From a checkpoint of a small transformer trained on Wikipedia.
Size: 10 layers, width 128, 4 heads of 32, 2.85M parameters.
Architecture: RMSNorm before each block, untied embeddings.
Training: a variant of SOAP for these matrices, 183M tokens.
Each number is 128 + 24 x the weight over its row's rms, rounded and kept within 0 to 255. Layers, rows and columns count from 0. The size above them is the row's rms in percent of the matrix's.

# layer 5 MLP up, 512x128, rms 0.17, rows 94-111, columns 0-127
size [106  91  88 107 101  94 104 103  98  97  99 103 103  96  95  95  98 105]
[[131 143 153 102 129 102 115 132 140 155 107 136 140 130 139 121 143 140 118 126 145 119  86 128 103 116 100 126  85  84 120 137 113 122 139  84 116 117 139 114 122 108  90 141 122 130 102 121 109 158  77 103 137 134 172 115 160 113 143 117 133  90 138 126 169 173 127 151 111 155 121 126 126 120 111 114 130 120  96 108  98 134 135 129 160 147  95 124 108 107 135 112 123 104 123  78 102 122 101 183  26 137  78 137 141 101 130 143 100 138 131 144 133 150 183 116 149 157 108 142 132  80 145 118  81 141 142 139]
 [118  96 145 165 119 108 173 130 149 139 148 109 135 109 151  57 131 115 144 169 119 120 124 108 113 146 163  90 136 125 162 113 111 138 108 170 102 130 134 125 152 145 130  89 131 120 153 144 118  87  90 144 118 132 163 138 145  76 115 117 123 128 144 121 114  70  77 147 103 123 134 108 102 131 148 143 134 140 116 143 107 142 188  91 181 116 123 130 131 146 106 133 139 122 107 113  87 131 144 145 122 104 141 156 139 101 129 147 118 163 119 141 169 114 111  84 168 131  94  96 122 119 175 160 105 135 128 149]
 [ 89 166 104  86 123 124 160 126  99 140 181 110 156 140 112 136 160 177 121 126 152 122 100 137 149 115 113 100 160 130  62 148 149 104 128 137 115 103 181  90 161  87 163 130 149 117 137 137 114 102 135 117 127 158 111 139 127 122 114 117 118 111 105  89 130 128  88 127 154 131 123 138  85 163 131 130 129 123 126 143 134 103 150 149 118 110 118 110  92 113 111 149 150 159 153 104 108 120 117 117 114 126 136 149 125  80 133 141 143 154 141 163 138  99  94 165  99 167 132  63 144 133 171 113 158 111 107 141]
 [117 136 135 124 159 117 159 140 191 135 117 116 166 171 116  95 150 143  92 141 119 159 139  93 131  99 110  86 135 142 158 110 134 147 125 155 133 107 132 157 145 101 118 145 143  85 120 130 109 139  97 110 122 160  96  66 157 109 134 135 162 122 148 110  82 101 125 182 118 121 164 150 157 138 150 142 137 134 129 139 113  83 128 141 131 124 138 144 124 135 101 153 111  99 127 106 135 185 141 135 146 153 133 148 141  92 140  94 154 179 125 144 106 111 138 119 188 124  85 164 105 139 148 150 146 124 115 125]
 [107 115 120 131 154 147 104 150 119 136 182 132 166 114 143 113 113 129 104 109 132 144 129 120 174 146 105 100 117 134  75 114 134 117 113 104 112 100 129  96 126  99 146 139 114 125 114  87 127 132 114 148 123 134  97 205 102 121 102 117 121  96 105  95 156 132 120 111 135 123 137 134  91 121 162 141 119 100 132 145 145 188 133 125 120 108 114  90 142 135 180 162 124 165 108 147 120 116 142 132 163 177 160 129 135 124 133 122 159 119 121 176  89 125 157 135  69 126 119 129 143  94 140 183 130  82 120 136]
 [ 78 118 115 147 154 113  87 106 163 129 109 121 123 139 122 160  98 150 129 142 102 157 125  87 130 105 109 120 135 127 102 160 157 138 144 167 146 152 122 128 108 134 112 101 112  89 122 140 130  83 123 152  92 126 139  95 135 156 137 111 148 107 120 140 118 162  99 196 152 125 124 188  93 145 137 151 139 123  69 113 127 153 148 153 188 132 130  95  83 141 118 138 120 134 124 137 102 126 125  98 116 108 136 149 117 133 111 155 112 106 122 137 147 178 158 114 177 150 135 120 115 105 113 160 133 112 180 102]
 [168 125  99 141 120 153 105 122 116 153 135 145 152 148 163 127 160  89 140 145 161 150 180 142 122 145 130  93 143 172 155 108 113 131 113 134 113 116 167 121 160  86 167 155  71 114  94 157 135 102 169 114 148 114 100 126 120 156 141 132 137 158 112  90 146 151 139 115 156 108 137 133 124 123 131 124 141 101  94 149 149 103 122 115 138 170 131 154 118 138 142 155 130  94 130 110 103 142 153 169 173 156 158 127 131 154 165 153 145 119 123 145 127  71 171 136 101 131 176 123 105 113 120 138 133 130 139  74]
 [102 106 128 158 149 116  89 149  98 135  98 145 131 192 127 157 129 155 129 139  94 155  71 148 107 137 143 138 108 113 170 104 121 145 145 129  95 121 154  93 108 139 172 162 112 115 163 141 135 148 123  87 129 128 174 152 108 153 108 100 176 104 103 148 120 124 102 141 166 135 142 113 133 130 123 156 122 106 138 139 129 140 132 109 131 140  71 131  69 127  68 155  96 120 166 123 128 144 153 119 145 141 134 121 156 119 150 142 117 117  97 173 101 174 131 121 136  96 116 148 123 151 102 153 136 111 143 116]
 [147  84 142 127  99  78 110 159 122 124 139  88 150 120 115 125  78 168 122 114 113 158 125 110 129 139 123 136 104 137 159  98 110 129 168  91 138 146 127 177 152 121 110 111 143 173 100  99 135 156 127 157 140 119  87 160 138 107 143 163 123 141 150 151 149 116 158 146 122 166 130 139  91 139  80 110 143 131 142 152 197 138 111 140 119 113 115 126 137 109 145 135 116 126 145 144 138 104 113 123  87 124 134 124 120 125 133 125 108 141 108 115  85 118 113  93 139 123  88  91  77 152 194 143 111 150 165 145]
 [117 163 145 140 155 121 173 110 105 141 163 101  94 162 150 128 143 120 114 116  72 124  88 148 121 126 139 116 130 105 116 169  85 159 123 117 111 130 115 165 117 151 123 123 172 102 153 137 119 145 123 158 149  92 162 107 123 136 172 149 127 143 169 148 128 126 156 105 146 101 178 112 114 131 124 152 132 162 160 140 122  62 126 104 119 124 106 102 125 187 200 122 120 123 129 115 118 121 140 125 112 173 105 156 120 127 116  70  96 143 140 161 139 134 123 147 127 120 109 132 150 130 103 113 137 140 107 125]
 [134 150 142 144  74 124 118 117 176 117 122 144 146 169 110 102  71 124 144 122 109 155 136 153 147 133 103 112 130 132 128 153 156 166  94 140 150  64  96 139 128 110 164 119 132 147 112 105 104  96  75 121 124 169 147 122 132 162 129 147 137 133 147 109 152 139 108 163 166 154  96 147 142 119 116 104 111 141 144 139 168 137 172 112 126 117 114 156 158  93  94 119 140  98 119 167 113 148 124 134 131 169 114 143 133 126 112 122 132 138 154 142 164 152  94 116 116 127 157 108 142 129 136 101  83  61 109 152]
 [178 169 123 123 150  88 104 100 169 161 132 158 116 120  88 139 154  84 126 131 172 139 164 113  97 126 126 129  93 118 149 156  82 117  92 122 119  58 158 133 145 115 131  97 130 180 145 120 112 117 122 103 112 114 129  99 105 143 125 130 100 118  87 131 102 140 146 165 135 108 154 140 156 110 122 139 146 121 149 137 115  94 106 153 148 140 153 114 135 104 173 125 124 150  89 114 114 120 144 140 167 129 104 155 125 129 138  71 140 143 130 111  90 118 104 163 108  93 143 144  90 102 113 120 126 116 115  99]
 [ 88  86  98 111 131 133 136  99 126 114 150 165 153 139 119  94  90 119 129 148 135  96 131 106 160 132 153 101  94 115 108 156 125 129 127 148 130  87 156 149 120 151 160 155 183 125 111 116 125  95 102 121 115 162 154 126  91 129 127 147  96 153 179  94 134 107 166 150 131 100 109 102 134 146 116 117 106 127  91 142 102 135 108 123 114 155 191  94 118 143 154 146 149 119 111 120 155 148 132 129  97 144 138 155 108 110 123  99 153 121 172 165 149 106 135 152 107 133 134  90 114 107 134  92 167 125 156 180]
 [138 131 125 149 111 105 126  98 154 107  95 136 155  99 167 143 146 138  69 134 130  97 118 115 127 111 109 107  98 122 156 132 107 157 141  90 145 125 140 132 164  97 138 149 149 107  96 150 139 153 167 114 107 132 136  71 138  87  62 178 132  97 158 134 152 105 142 111 131 158 121 130 141 141 108 119 129 120 111 140 171 139 110 145 147  56 105 115 133 144 177 105  90 130 122 114 115  96 159  91 135 167 101 125 108 117 118 142 139 123 112 117  84 125  81 119 135 107  86 102 129 116 119 128 110 126 136 138]
 [114 135  95 106  97 197 114 139 132 156 121 127 125 135 130 122 125 106 177 117 146 121 123  86  85 160 126 162 127 173 129 127 112 156 135 124 129 132 123 120 170 117  88 135 106 155 146 154 162 120 111 107 160 155  90  92 119 154 139 169 107  67 118 158 118 128 143 108 110 127 167  85 175 116 114 135 136 138  98 102 123 133 116 152 143 140 118 117 142 155 153 140 143 188 131 144 146 119 150 137  89 153 129 137 132  98  58 129 111  98 120 141 157 170 146 125 129 133 118 123 133 108 146 131 117 138  86 122]
 [169 180 127  94 142 131  91 120  59 112 129 114  94 182 145 124  88 109 137 150 105 140 141 142 131 107 144 146 116 127 163  94 139 130 106 136 123 183 179 143 112 121 139 127 158 132 109 120 138 117 135 122 150 173 118 141 115 124 107 157 155 115 127 148 119 125 140 137 139 151 129 124 170 127  73 135 115 120 134 148 144 130 140 101 124 183 151 110 128 145 158 103 113 184 132 137 124 164 169 106 148 133 160 138  98 149 116 134 125 140 137 177  95 122 114  92 125 124 107 107 139 134 110  79 135 161  98  96]
 [141 110  96 107 162 154 124 155 156 111 117  97 109 132  96 143 136 122 153 107  98  87  60 161  84 122 155 106 147 109 136 130 103 126 112 130 104 110 119 129 155 109 122 102 106 122 162 111  93 160 150 104 134 130 150 126 143 137 161 107 163 121 119  58 111 141 139 140 175 155 117 128 101 121  92 133 105 106  99 116 118 108 132 143 104 158 102 106 131 137 108 121 100 168 170 124  99 143 159 120 124 121 102  97 154 148 148 143 112 114 135 117 119 144 138 135 176 108 122 151 141 209 130 143 151 131 118  99]
 [160 166 132 102 143 139 156 102 155 117 111 148 128 102 172 160 133 106 124 127 153 122 140 115 110 103 137 102  90 112 118 133  99 134 136 126 125 117 119  69  72 143 113 126 101  65 168 165 114 159 166 117 157 128 147 146 105 138 105 137 104 162 167 126 116 161 128  77 134 122 110  84 127 130 128 153 142 135 123  75 117 151 126  99 154 137 119 129 172 113 113 142  88 132 127 120  84 120 138 111 135 111 122 152 123 127 114 153 135 161 122 126  94 166  95 137 138  64 102 100 127 142 132 112 156 159 149 119]]
# layer 5 MLP down (transposed), 512x128, rms 0.148, rows 94-111, columns 0-127
size [112 101  88 106 100  91  99  96 100 102 104 103 109 107 101 100  95  99]
[[107 145 144 109 107 155  83 146 106 121 122 140  98 161 148 129 154 138 144 129 133 133 123 130 165 123 153 109 103 127 171 107 112 168  92 147 155 119 131  88 140 135  83 112 111 118 133 159 138 113 151 118 129 130 132 121 146 112  93 133 116 115 113 190 149 173 176  84  79 120 119 148 102 176 160 132 111 164 146 159 125 137 136 153 141 149 142 143 130 155 103 109  96 161 125  96 133 160 111  87 130 141  99 139 108  91 164 154 124 139 133 138 168 130 138 114 146  95 176 133 142 145  88  82 123 149 141 151]
 [122 107 133 111  98 186  97 102 136 113 134 104  90 116 107 160 147 149 149 107  99  91  94  93 133 159 115 142 124 145 114  76 146 111 127 107 120 175 129 159 133 122 121 131 161 104 110 128 119 118 118 168 140 165 149 150 115 131 123 162 145 106 118 146 135  99 134  91 139 144 109 118 121 186 144 136 158 120 123 138 164 102 107 119 135 191 132 122 129 117 122 100 123 113 115 121  71 126 118 108 119 139 127 159  68 119 138 162 124 141 135 108 118  67 123 115 117 126 104  83  81 127 128  84 147 103 105 119]
 [124 147 113 133 170  96  80 158 122 134 132 120 139 155 157 185 116  97 127 122 138 146 121  75 147 143 170 123 133 140  87 142 151 136 116 124 113  95 140  97 167 113 158 186 122 131 121 144 194  92 156 115 112 129 159 135  94  84 108 111 133 112 140  96 127  79 129 139 123 130 127 153  96 128 170 147 130 142 122 160 114 111 121 181 145 145 108 151 126 150 123  95 112 111 173 147 137  97 113 132 102 163  93 121 108 131 137 135  73 134  97 125 141 174 137 130 137 127 116 127 134 133  91 141 137 127 112 126]
 [104 144 143 142 127 104 119 107  84 122 107 122 116 112 124 110 120 119 137 135 113 148 107 113 160 118 167 136  74 129 115  73 131 127 115  96  68 100  91 133  82 134 117 116 129  93 171 144 138 104 172  99 103 134 112 139 101  97 135 141 149  72 103 152 140 106 119 123 164 158 125 118 123 129 118 107 128 130 133 133 143  73 150 120 170 136 152 112 131  89 136 114 147 129 122 190 102 105 122 132 176 124 137 112  96 125 117 103 112 147 131 107 181 125 113 122 150 120 168 104 163  86  94 128 122 136 156 140]
 [129 155 138 129 116 129 152 135 107 163  94 126 159 103 119 157 132 105 168 108 107 108 107 100 109 146 109 107 163 132  95  92 120 134 125 143  96 112 122 117 147  87 124  94 123 132  81 139 122 110  82 129 172 118  99  59 150 133 141 154 118 142 111 104 111 110 155 131 125 167  95 134 104 172 135 172  91 106 113 162 125 128 113 115 124 114  45 180 138 104 144 146 133 126 174 137 128 111 140 150 134 167 130 174 109 119 115 118 138 128 138 145 133 169 136 131 158 131 141 105 149 115 138 100 120 121 101 118]
 [130 143  95 115 112 150 122 145 134 116 137 120 124 125 132 181 104 160  94 139 136 147 163  96 140 158 155 147 152 105 130 162 110  93 157 119 123 123 106 107 174 131  99 127 118 141 118 116 127 103  97  87 143 142  98 129 131  97 129 139 164 155 132 165 115 137  96  98 122 159 117 126 156 140 122  89 104 138  94  98 156  88 165 134 147 123  96 102 153 162 112  84 122 109 154 138  69 159  94 137 155  73 110 150  93 129 129 117 120 117 140 135 114  89  85 132 114 129 102 133 109  92 110 129 165 179 115 133]
 [140 139 128 126 115 132 143 145 162 127 161 147 124 148 131 116 158 106 108 141 169  88 150 155  68 122 138 113 106 198 153 199 108 144 124 136 138 136 114 139 152 113 100  94 113 125 135 164 162 117  98 121 120 125 116 131 131  96 142 137 113 135  74 125 113  97 103 122 106  93 146 155 186 140 125 142 116 119 167 141 147 127 167 133  73  92  92 133 127 135 109 125 114 127 102 107 114 137  97 132 123 161 119 123 107 110 151 125 110 138 166 131  95 105 147  93 103 154 117 123  97 118  62 131 124 128 109 123]
 [105 146 115  98 150 110 156  93 139 137 149 127 140 116 141  91 133  93 126 161 116 157 101 149 110 131 129 131 118  65  98 122 124  88 138 127 115  80 156 117 159 116 158 126 131 105 120 138 116 112 144 119 104 142 134 124 109 157  95 102 128 134 150 128 137 101 103 118 164 129  90 140 151 100 118 181 110  78 115 124 124 114 160 134 123 122 164 135 108  93 121 102 120 179 163 133  69 119 139  96 147 136 128 133 168 114 123 108 116  80 101 129 195 144 169 161 122 116 143 122 148 101 153  94 116 124  95 101]
 [ 96 135 133 121 149 122 164 118 158 104 101 116 136 162 147 134 117 109 110 128 127 137 122 142  75 145 154 100 107 124 134 169 109 162  98  91 143  94 140 108 119 153 118 160 109 163 146 107  87 138 123 113 129 133  98 112 138 128 110 126 102 120 155 160  96 156 111 150 111 131  84 137 180 137 138 117 138 138 106 156 137 115 183 144 126 118 168 123 163 155 103 116  81 103 123 128 101  91  87 118 132 115 128 189 120  92 135 152 105 114  83 125 162 101  90  70 113 158 126 160 127 121 122 149 124 135 106 126]
 [161 134  97 148 111  76 120 130 172 163 124 162 117 140 105 130 151 159 141 115 150 141 131  85 110 115 159  98 133 123 116 129 170 158 111 175 128 127 133 109 137 143 158  94 144 152 149 135 101 149 149 150 101 158 134 143 127 120 158 131 154  89 152 158 147 106 145 170 138 116 145 140  95  99 132 153 134  73 105 133 137 149 170 150 106  69 150 151 159 109 148 182 122 133 118 135 110 124 136 129 137 108 112  89 138 124 146 139 151 121 144 154 188 139 111 115  88 115  87 120 149 126 138 136 166  97 150 134]
 [ 97 131 139 123  95 108  63 104  98  87 169 144 165 148 107 161  83 125  78  93 110 148  98 141  84 140 139 163 134 144  88 152 112 125 125 125 136 189 131 110 159 121 165 162 136 152 121 152 124  87 139 121 146  97 136 143 124 128  84 119  83 157 126 122 142 118 131 151  85 104 136  89  94 136 159 178 125 159 125 132 131 120 109 143 130 133 109 142 137 146 180 126 151 135 116  85 116 120  79 114 120 115  98 110 110 126 142 122 138 120 144 105 148 114 147 131 127 116 115 156 109 108 137 115 144 116 131 102]
 [130  92 125 151 144 166 132 123 108 121 158 131 170  95 127  88  92 135 136 124 112 160 142  94 152 112 180 160 152 135 121  84 143 159 145 132 109 131  96 127 106  98 142 133 102 109 139  96 133 122  95 146 106 123 105  97  58 117 114 111 143 157  92 142 156 126 148 154 140  99 117 133 110 113 135 142 131 141 141 126  88 122 142 120 114 185 146 109 133 105 179 140 116 122 158 138 135 151 155 171 163 137 189 140 137 152 129 144 111 146 160 111  99 110 143 143 150 145 106 167  87 130 149  94 150 133 123 156]
 [105 151 149 114 115 133 148 138 132 166 117 125  54 159 165 119 158 161  93 155 127 142 180 138 101 117 134 116 176  90  95 107 131 109 124 144 147 106 103 116 151 113 108 143 151 115 122  99 168 133  92 137 111 174 141  99 102 158 122 138 147 130 113  97 131 100 148  70 128 140 126  97 151 110 149 139 142  97 128 158 127 121 143 118 146  88 129  79 120 132 137 137  92 135 141 132 106 153 127 171 135 118 119  87  94  98 112 154  96  75 121 127 118 128 121 126 156 122 114 109 165 137 123 149  94 161 133 103]
 [138 121 135 118 139 113 134 127  70 125 139 132  97 167 165 179 148 109 106 108 135 114 115 135 152  88 164 118 121 134 128 157  50 130 135 131 118 151 140 138 120 133 122 144 121 196 142 131  95 130 159 102 129 133 143 147 108 126 129 120 111 139 132 161  96 123  89 141 154 133 109 130  70 135 148 139 111 129 107 103 137 166 126 107 123 112 128 139 100 102 130 110 158 145 159 103 114  94 149 139 121 129  90 135 109 162  81 101 150  96 134 128 147  97 167 177 155 171 142  83 132 131 124  99 143 149 112  89]
 [133 209 129 154 115 122 133 113 115  75  97 141 136 109 139 116 125  91 130 125 125 137 129  96 111 130 144 135 147 149 116 145 107 102 111  93  80 107 143  98 110 140 133 154 157  97  89 126 155 131 108 121 117 130 101 115 134 172 161 140 143 145 128 107 121 166 145 112  75 149 186 126 141 115 129 129 187 123 131 127  77 119 136 103 109 141 158 159 116 146 137 129 121 134  98 149 105 143 138 174 111 110 154 133 194 143  94 136 131 112 132 135 123 115 137 140 120 146 105 103  96 152  93  69 114 106 133 125]
 [143 168 117  98 146 147 101  99 144 128 121 127 172 164 144 127 133  77 108 188 166 142 119 166  91 120  93 158 102  97 145  98  90 143 167 124 163 172 152 114 133  96 131 111 146 133 153 126 110 119 128 112  97 169 180 111 161 116 112 155 100 106 157 129 131  82 119 150 159  99 117 115 177 126 114 132 106  95 121 130 121 150 121 153 117 123 144 117 170 138 132  77 154 147 123 135  86 137 138 134 134 119 127 135 132 139 123 135 164 107 127 109 127 139 125 117 151 127 164 123 136 104 134 154 115 160  85  92]
 [126 134 157 176 148 124 124 176 108 147 149  87 141 139  98 108  78 132 133 132  93 146 104 136 129 117 125 136 149  67  90 185 102  93 143  89 137 149 167 109 175 121  85  97 167 155 108 142 127 106 129 138 120 117 131 140 123 131 143 126 146 137 111 116 109 157 116 136 150 115 117 146 130  94 121 122 178 108 126 145 126  80 103 122 121  90 145 100 116 124 145 162 109 122 137 135 174 142 104  90 145 133  89 164 126 119 151 105 149 119 123 109  97 140 117 138 119 155  68 134 131 129 171  92 139 131 147 123]
 [132 189 164 140 151 100 159 124 119 112 117 123 118 120 134  95 107 118 135 136 121 129 101 119 129 123 124 112 104 133 139 150 118 146 153 138 114  97 151 108 103 139 144 146 171 129 116 109  97 124 118 163 111 133 127 126 110 107 151 116 170 164 157  74 151 109  80 116 173  66 145 126  82 116 144 154 130 157  82 151 122 139 152 151 156 139 160 138 116 147 126 156  96 129 110 101  91 173 126 163 123 131  91 112 133 114 159 119 117 137 136 110 131 119  81  99 110 142  85  99 171 171 117 139 148 157 159 132]]
# layer 5 MLP gate, 512x128, rms 0.179, rows 95-112, columns 0-127
size [ 98  80 106 102  90  98  96 102 106 100 108 102  99 102  67 108 102 108]
[[ 85 113 133 144 142 129 148  99  94 129 103  76 117 119 152  92 150 105 158 135 122 143 143 130 139 126 117 130 131 112 133 116 106 116 146 121 159 151 150 108 122 120 164 153 105  95 104 159 115 114 105 129  85 150 141 140 123  69 143 112 150  98  97 134 107 136 183 137 116 148 112  96 129  91 156 124 133 123 136 119 152 125 114 101 110 134 137 149  76 100 135 119  81 107 192  93 116 117 172  91 126 142  92 147  91 157 102 140 125 123 129 105 139 151 167 104 102 167 117 119 130 162 131  99 137 151  91 170]
 [ 94 142 182 156 117  91 161 119 113 126 113 110 119 160 128 179 161 107 177 115 140 136 100 119 130 192 156 125 109 134 158 112 166 168 153 129 167 103 164 114 126 126  71 158 147 153 108 107 135 153 110 119 125 185 163 144 108 129 143 115 123 114 142 105 141 105 104 176 128 155 122 124  78 153 118  87 141 121  92 127 143 126 148 109 105 134 154 118 142 101 138 103 131 140 170 114 139  87 126 116 121 115 138 122 141 138 133 101 148 130 111 156 160 136 137 161 137 133 113 146 170 146 112 156 126 129 106 159]
 [129 126 129 100 130 132 109 125 161 120 131 150 138 144 132 143 102 100 142 135  92 144 112 106 154 136 167 137 150 116 109 103  91 147 126 135 190  87 124 121 111 115  72 119 125 193 135 109 134  84  74 140 154 113 138 124 131 166 162  90 167 101 149 116  83  95 128 122 114 115 114 127 136 132  92 162 118 114 123 174 128 185 157 152 131 135 112 106 136 117 105 124  87 137 127 139 109 147 159 151 163 125 143 135 156 119 117  90  90 107 114 159 130 142 105 110 126 136 109 147  84 138  90 144 167 107 118 136]
 [143 110 134 133 144 138 158 130 114  92 121 113 146 144 146 114 127 135 138 127 123 126 152 136 175 111 133 124 118 107 158  74 108 165 125 109 125 114 120 136 122 154 123 100 159 122 124 103 117  88 123 121 160  81 180 161 115 145 156 106 165 149 158 187 129 117 137 117 162 117 143 133 187 119 136 134 115 130  76 126 142  57 118 129 113 162 120  94 103 149 163 131 125 193 124  78 179 113 137 139  90 109 105 110 125 141 104 159 101 153 120 155 152 135 111 118 136 139 103 163 120 136 146 132 136 152 132 133]
 [164 177 112  87  72 143 116 163 146 108 111 152 157 106  88  96 136 125  82 120  90 136 149 109 126 132 135 118 138 120 134 120 148 152 109 132 140 131 125 101 106 125 143 154 152 146 129 120 145 144 132 141 159  83 155 113 142 152 113 118  68 143 108 105 111 113  99 177 139 149 100  91 134  97  96 108 132 147 149 167 130 144 129 141 112 141 122  91 110 108 133 124 142 125 182 112 106 134 138 102  95 125 178  85 186 119  87 110 104 140 119 144 120 125 138 122 105 137 157 142 161 146 138 142 165 123 104  94]
 [ 88 124 144 104 124 133 143 123 119 118 156 149 107 130  95 121 115 128 152 155  78 112  76  98 155 137 130 127 101 104 108 122 102 125 156 153 143 141 111 131 148 155 160 170 189 139 156 136  91 116 105 115 108 135 141 146 105 151 101 106 143 132 147  81 165 158 147 107 158 157  97 173 136 106  96 156 104 149 126 139 132 121 100 119 167 132 128 152 138 100 101 167 129  80 121 136 160 135 128  76 149 133 147 133 118 119 145 112  80 162 143 135 164 170 146 154 147  99 132 113 162 108 153 141 130 148 153 145]
 [123 144 140 182 141  90 121 119 130 118 134 152 175 132 160 149  85 124 146  62 122 158 119 128 160  98 132 131 149 162 150 119 102 123 121 126 114 118 145 131 155 139  87 134 133 151 139 102 156 154 157 140 115 147 125  76 142 149 114  97  99 139  94 136 104  61 126 120 110 135 116 115 148 125 122 155 116 122  89 150 159 111 115  86 134 114 111 124 134 172  81 126 115  93 134 119 151 150 192 126 148 134 124 107 135 131 126  93 114 105 151 149 152 154  91 122 113 110 148 101 120 159 158 153  81 105 115 141]
 [117 120 173 128 102 144 118 123 155 114 107 138 166 148  80 124  93 110 143 131 112 144 141 141 117 155 122  87 140 128 157 142 143 138  89 128 168 122 159 111 143 153 138 120 126 128 104 139 107 122 136 138 116  93 108 129 102 137 102 151  98 149 142 114 127  93 131 181 113 113 130 131 107 100 119 178 142 124 153 110 128 112 152 108 134 104 125 186 102  89 128 143 146 151 152 126 157 111 114 132 134 115 121 184 131 101 147  90  88 166 138 133  93 181 163 157 105 113 130 117  97  89 179 147 121 177 148 170]
 [ 99 163 123 113 130 144 121  88 156 131  95 157 141 111  96 175 153 136 145 111  94  84 127 123 128 119 163 103 113 125 156 124 151 158 121 153 117 139 148  96 117 121 113  87 146  99 136 151 144 133 158  96 140 141 116 149 129  75 162 124 124 155 111 114  99 110 104  58 100 111 139 122 149 121 149 128 143 125 158 119  97  88 135 118 146 124 176 135 133 149 158 136 110  90 169 125 113 116  89 114 106 123 140 135 122 158  79 120 122 124 142 133  71 163 105  97 152 101  95 138 119 103  87 156 103 110 109 116]
 [137 117 139 179 138 134 133  87 125 126 159  93 145 140 144 107 112 166  89 108 118 108 138  66 100 161 115 112 134 123 100  74 132 107 165  91 128 129  87 116  91  89  77 150 115 157 141  88 127  99 125 115 125 155 123 136 120 140 124 118 148 108  90 127 136 151 121  92  85 162 122 175 105 124 112  85 130 130 109 146 117 172  93 130 142 135 120 113 130 171  87 118 133 128 128 135 134 149 128 132 121 149 107 141 164 148 159 159 109 123 117 136 140 120 141 113 111 101 136 128  71 134 152 162 167 161 137 137]
 [104 150  98 118 118 106 156 111 127 126 152 138 135 140 157 120 159 134 155 117 123 150 126 164 121 114 104 150 116 114  83 154 162 104 131 139 133 104 101 116 109 156 176 114 137 159 136 119  62 126 104 139 122 170 143 145 108 159 115 116 171 127 109 133 138 111  93 146 117 157 143 107 122 111 159 107 112 154 140 129 172 149 131 133 113 131 128 139 105 104  94 125 110 150 126 111 123 162 131  68 169 138 171 127 100 120 151  82 140 145 134  90  94 109 103 107 132 110 172 159 131 193 161 143 136 120 182 142]
 [ 97 143 101 141 102 103 108 109 140 116 146 121  99 136 151  95 134 137 139 105 144 138 107 118 144 127 125 116 126 135 129 112 120 119 144 124 170 149 157 130 144 114 107 122  95 135  94 124 128 119 127 175  98 107 105 119  52 108 139 194 171 151 135 133 125 140 155  89 141 112  97 110 141 126 142 169 118 123 126 139 137 102 149  89 117 141 189 162 130 129 112 116  66 130 115 148  90 154 103 141 123 131 121  93 106 122 126 130 127 162 146 119 153 149 142 131 168 100 166  88  92  79 176 117 106 131 133 159]
 [135 113 144 115 178 122 123  95 123 103 171 123 108 129  56 145  73 141 142 112 119 146  93  96 131 153 101 113  94 105 136 131 129 135 181 176 111  89 158 121  87 159 173 153 119 128 107 115 111 121 141 145 156 148 158 111  78 121 131 153 143 113 126 132 126 117  81 102 153 141 152 125 137 105 104 140 146 151 137 113 128 129 123 144 120 164 124 138 133  99  98 124  93 112 156 128 129 156 153 135 112 109 123 121 131 134 163 153 140 133 137 129 103 128 138 129 125  90 125  96 100 136 140  96 191 193 128 133]
 [ 96  87  99  91 105 146 121 131 123 143 106 116 165 129 138 151 130 129 108 154 144 148 123 152 138 146 168 137 151 106 114 132 174 135 178 172 121 177 136  99 105 165  78 106 148  97 118 134 131  81 109 119 149 115 140 154 128 133 126 149  89 126 123  91 117  81 159 161 107 155 144 115 151 131 140 111 144  87 129 111 160 148 172 106 105 164 122 100 168 144 104 139 146 121 124 150 135 109 141 126 150 153 152 129 120 115 123 106 101 148 153 121  87  99 130  91  94 108  85 118 111 169 150 115 165 141 135 128]
 [125 142  70 146 132 101 103 115 145 122 141 137 141 143 129 122 128 127 115 148 106 157 112 156 112 120 156 129 129 151 126 114  79 127 114 151 138  87 105 119 152 101 149 104 147 120 160 139 120 128 120 122 128 102 165 127 171 133 107 104 146 126 143 162 158  89 108 108 143 128  59 115 120 126 120 171 170 124 106 190 104 102 159 144 119 137  93 103 185 130  87  85 126 103 186 124  83 145 109 109 108 118 103 113 100 121 133 114  99 137 113 143 141 180 130 119 135 153 164 111 143 143 138 159 121 147 150 140]
 [114 115 111 121 113 126  91 166 104 145 157 147 110 139 116 141 101  71 191 140 108 142  86 137 147 122 175 145 151 151 137 132  94 138  81 183 110 126 121 120 141 126 116 122 151 118 125 131  92 141 169 103 155 153 105 115 135 117  72 171 149 147 123 127 153 107 105 133 117 121 146 140 101 187 151 115 102 131 130 161 126 124 124 144 153 147 172 118 110 129  91  99 122 140 124  92  80 110 124 136 137 128 111 117  65  82 150 139 137 115 140 133 136 140 137 151 152 150 118 168 130 165 147 129 105 138 119 141]
 [124 120 116 122 173 132 124 111 131 149 163 134 149 130  70 127 135  99 155 119 113 134 142 105 104  78 159 103 146 122 125  91  75 132 118 108 132 143 138 117 164 111 146 107 114 158 102 112 175 100 148 126 101 143 122 134 133 145 130 135 118 183 131 123 126 125 181 103 132 155 150 119 159 177  99 124  84 145 128 158 129 103 112 109  76 152 109 131 120 107 133 145 143 112 152 146 123 138 109 120 136 104 119 128 107  73 145 152 142  79 120 115 139 144  94 101 165 156 108 141 166 103 185 153 108 114 154 108]
 [135 151 155 129  89  57 121 112 113 121  99 103 136 128 136 103 109 129 127 131 160 148 126 133 185 126 115  96 130 183 144 107 132 127 136  97 156 140 158 137  97 118 119 137 118  87 117 109 105 111 155 106 146 109 161 120 161  99 103 166 121 110  91 133 123 103 180 133 150 152 136 154 114 130 108 132 108 123 136 125  86  82 147 171  99 156 108 130 105 117 151 144  78 146 123 111 119 136 137 136  94 143 117 114 147 136 165 124  99 105 186 147  69 142 121 111 133 116 120 144 112 148 175 109 109 127 103 136]]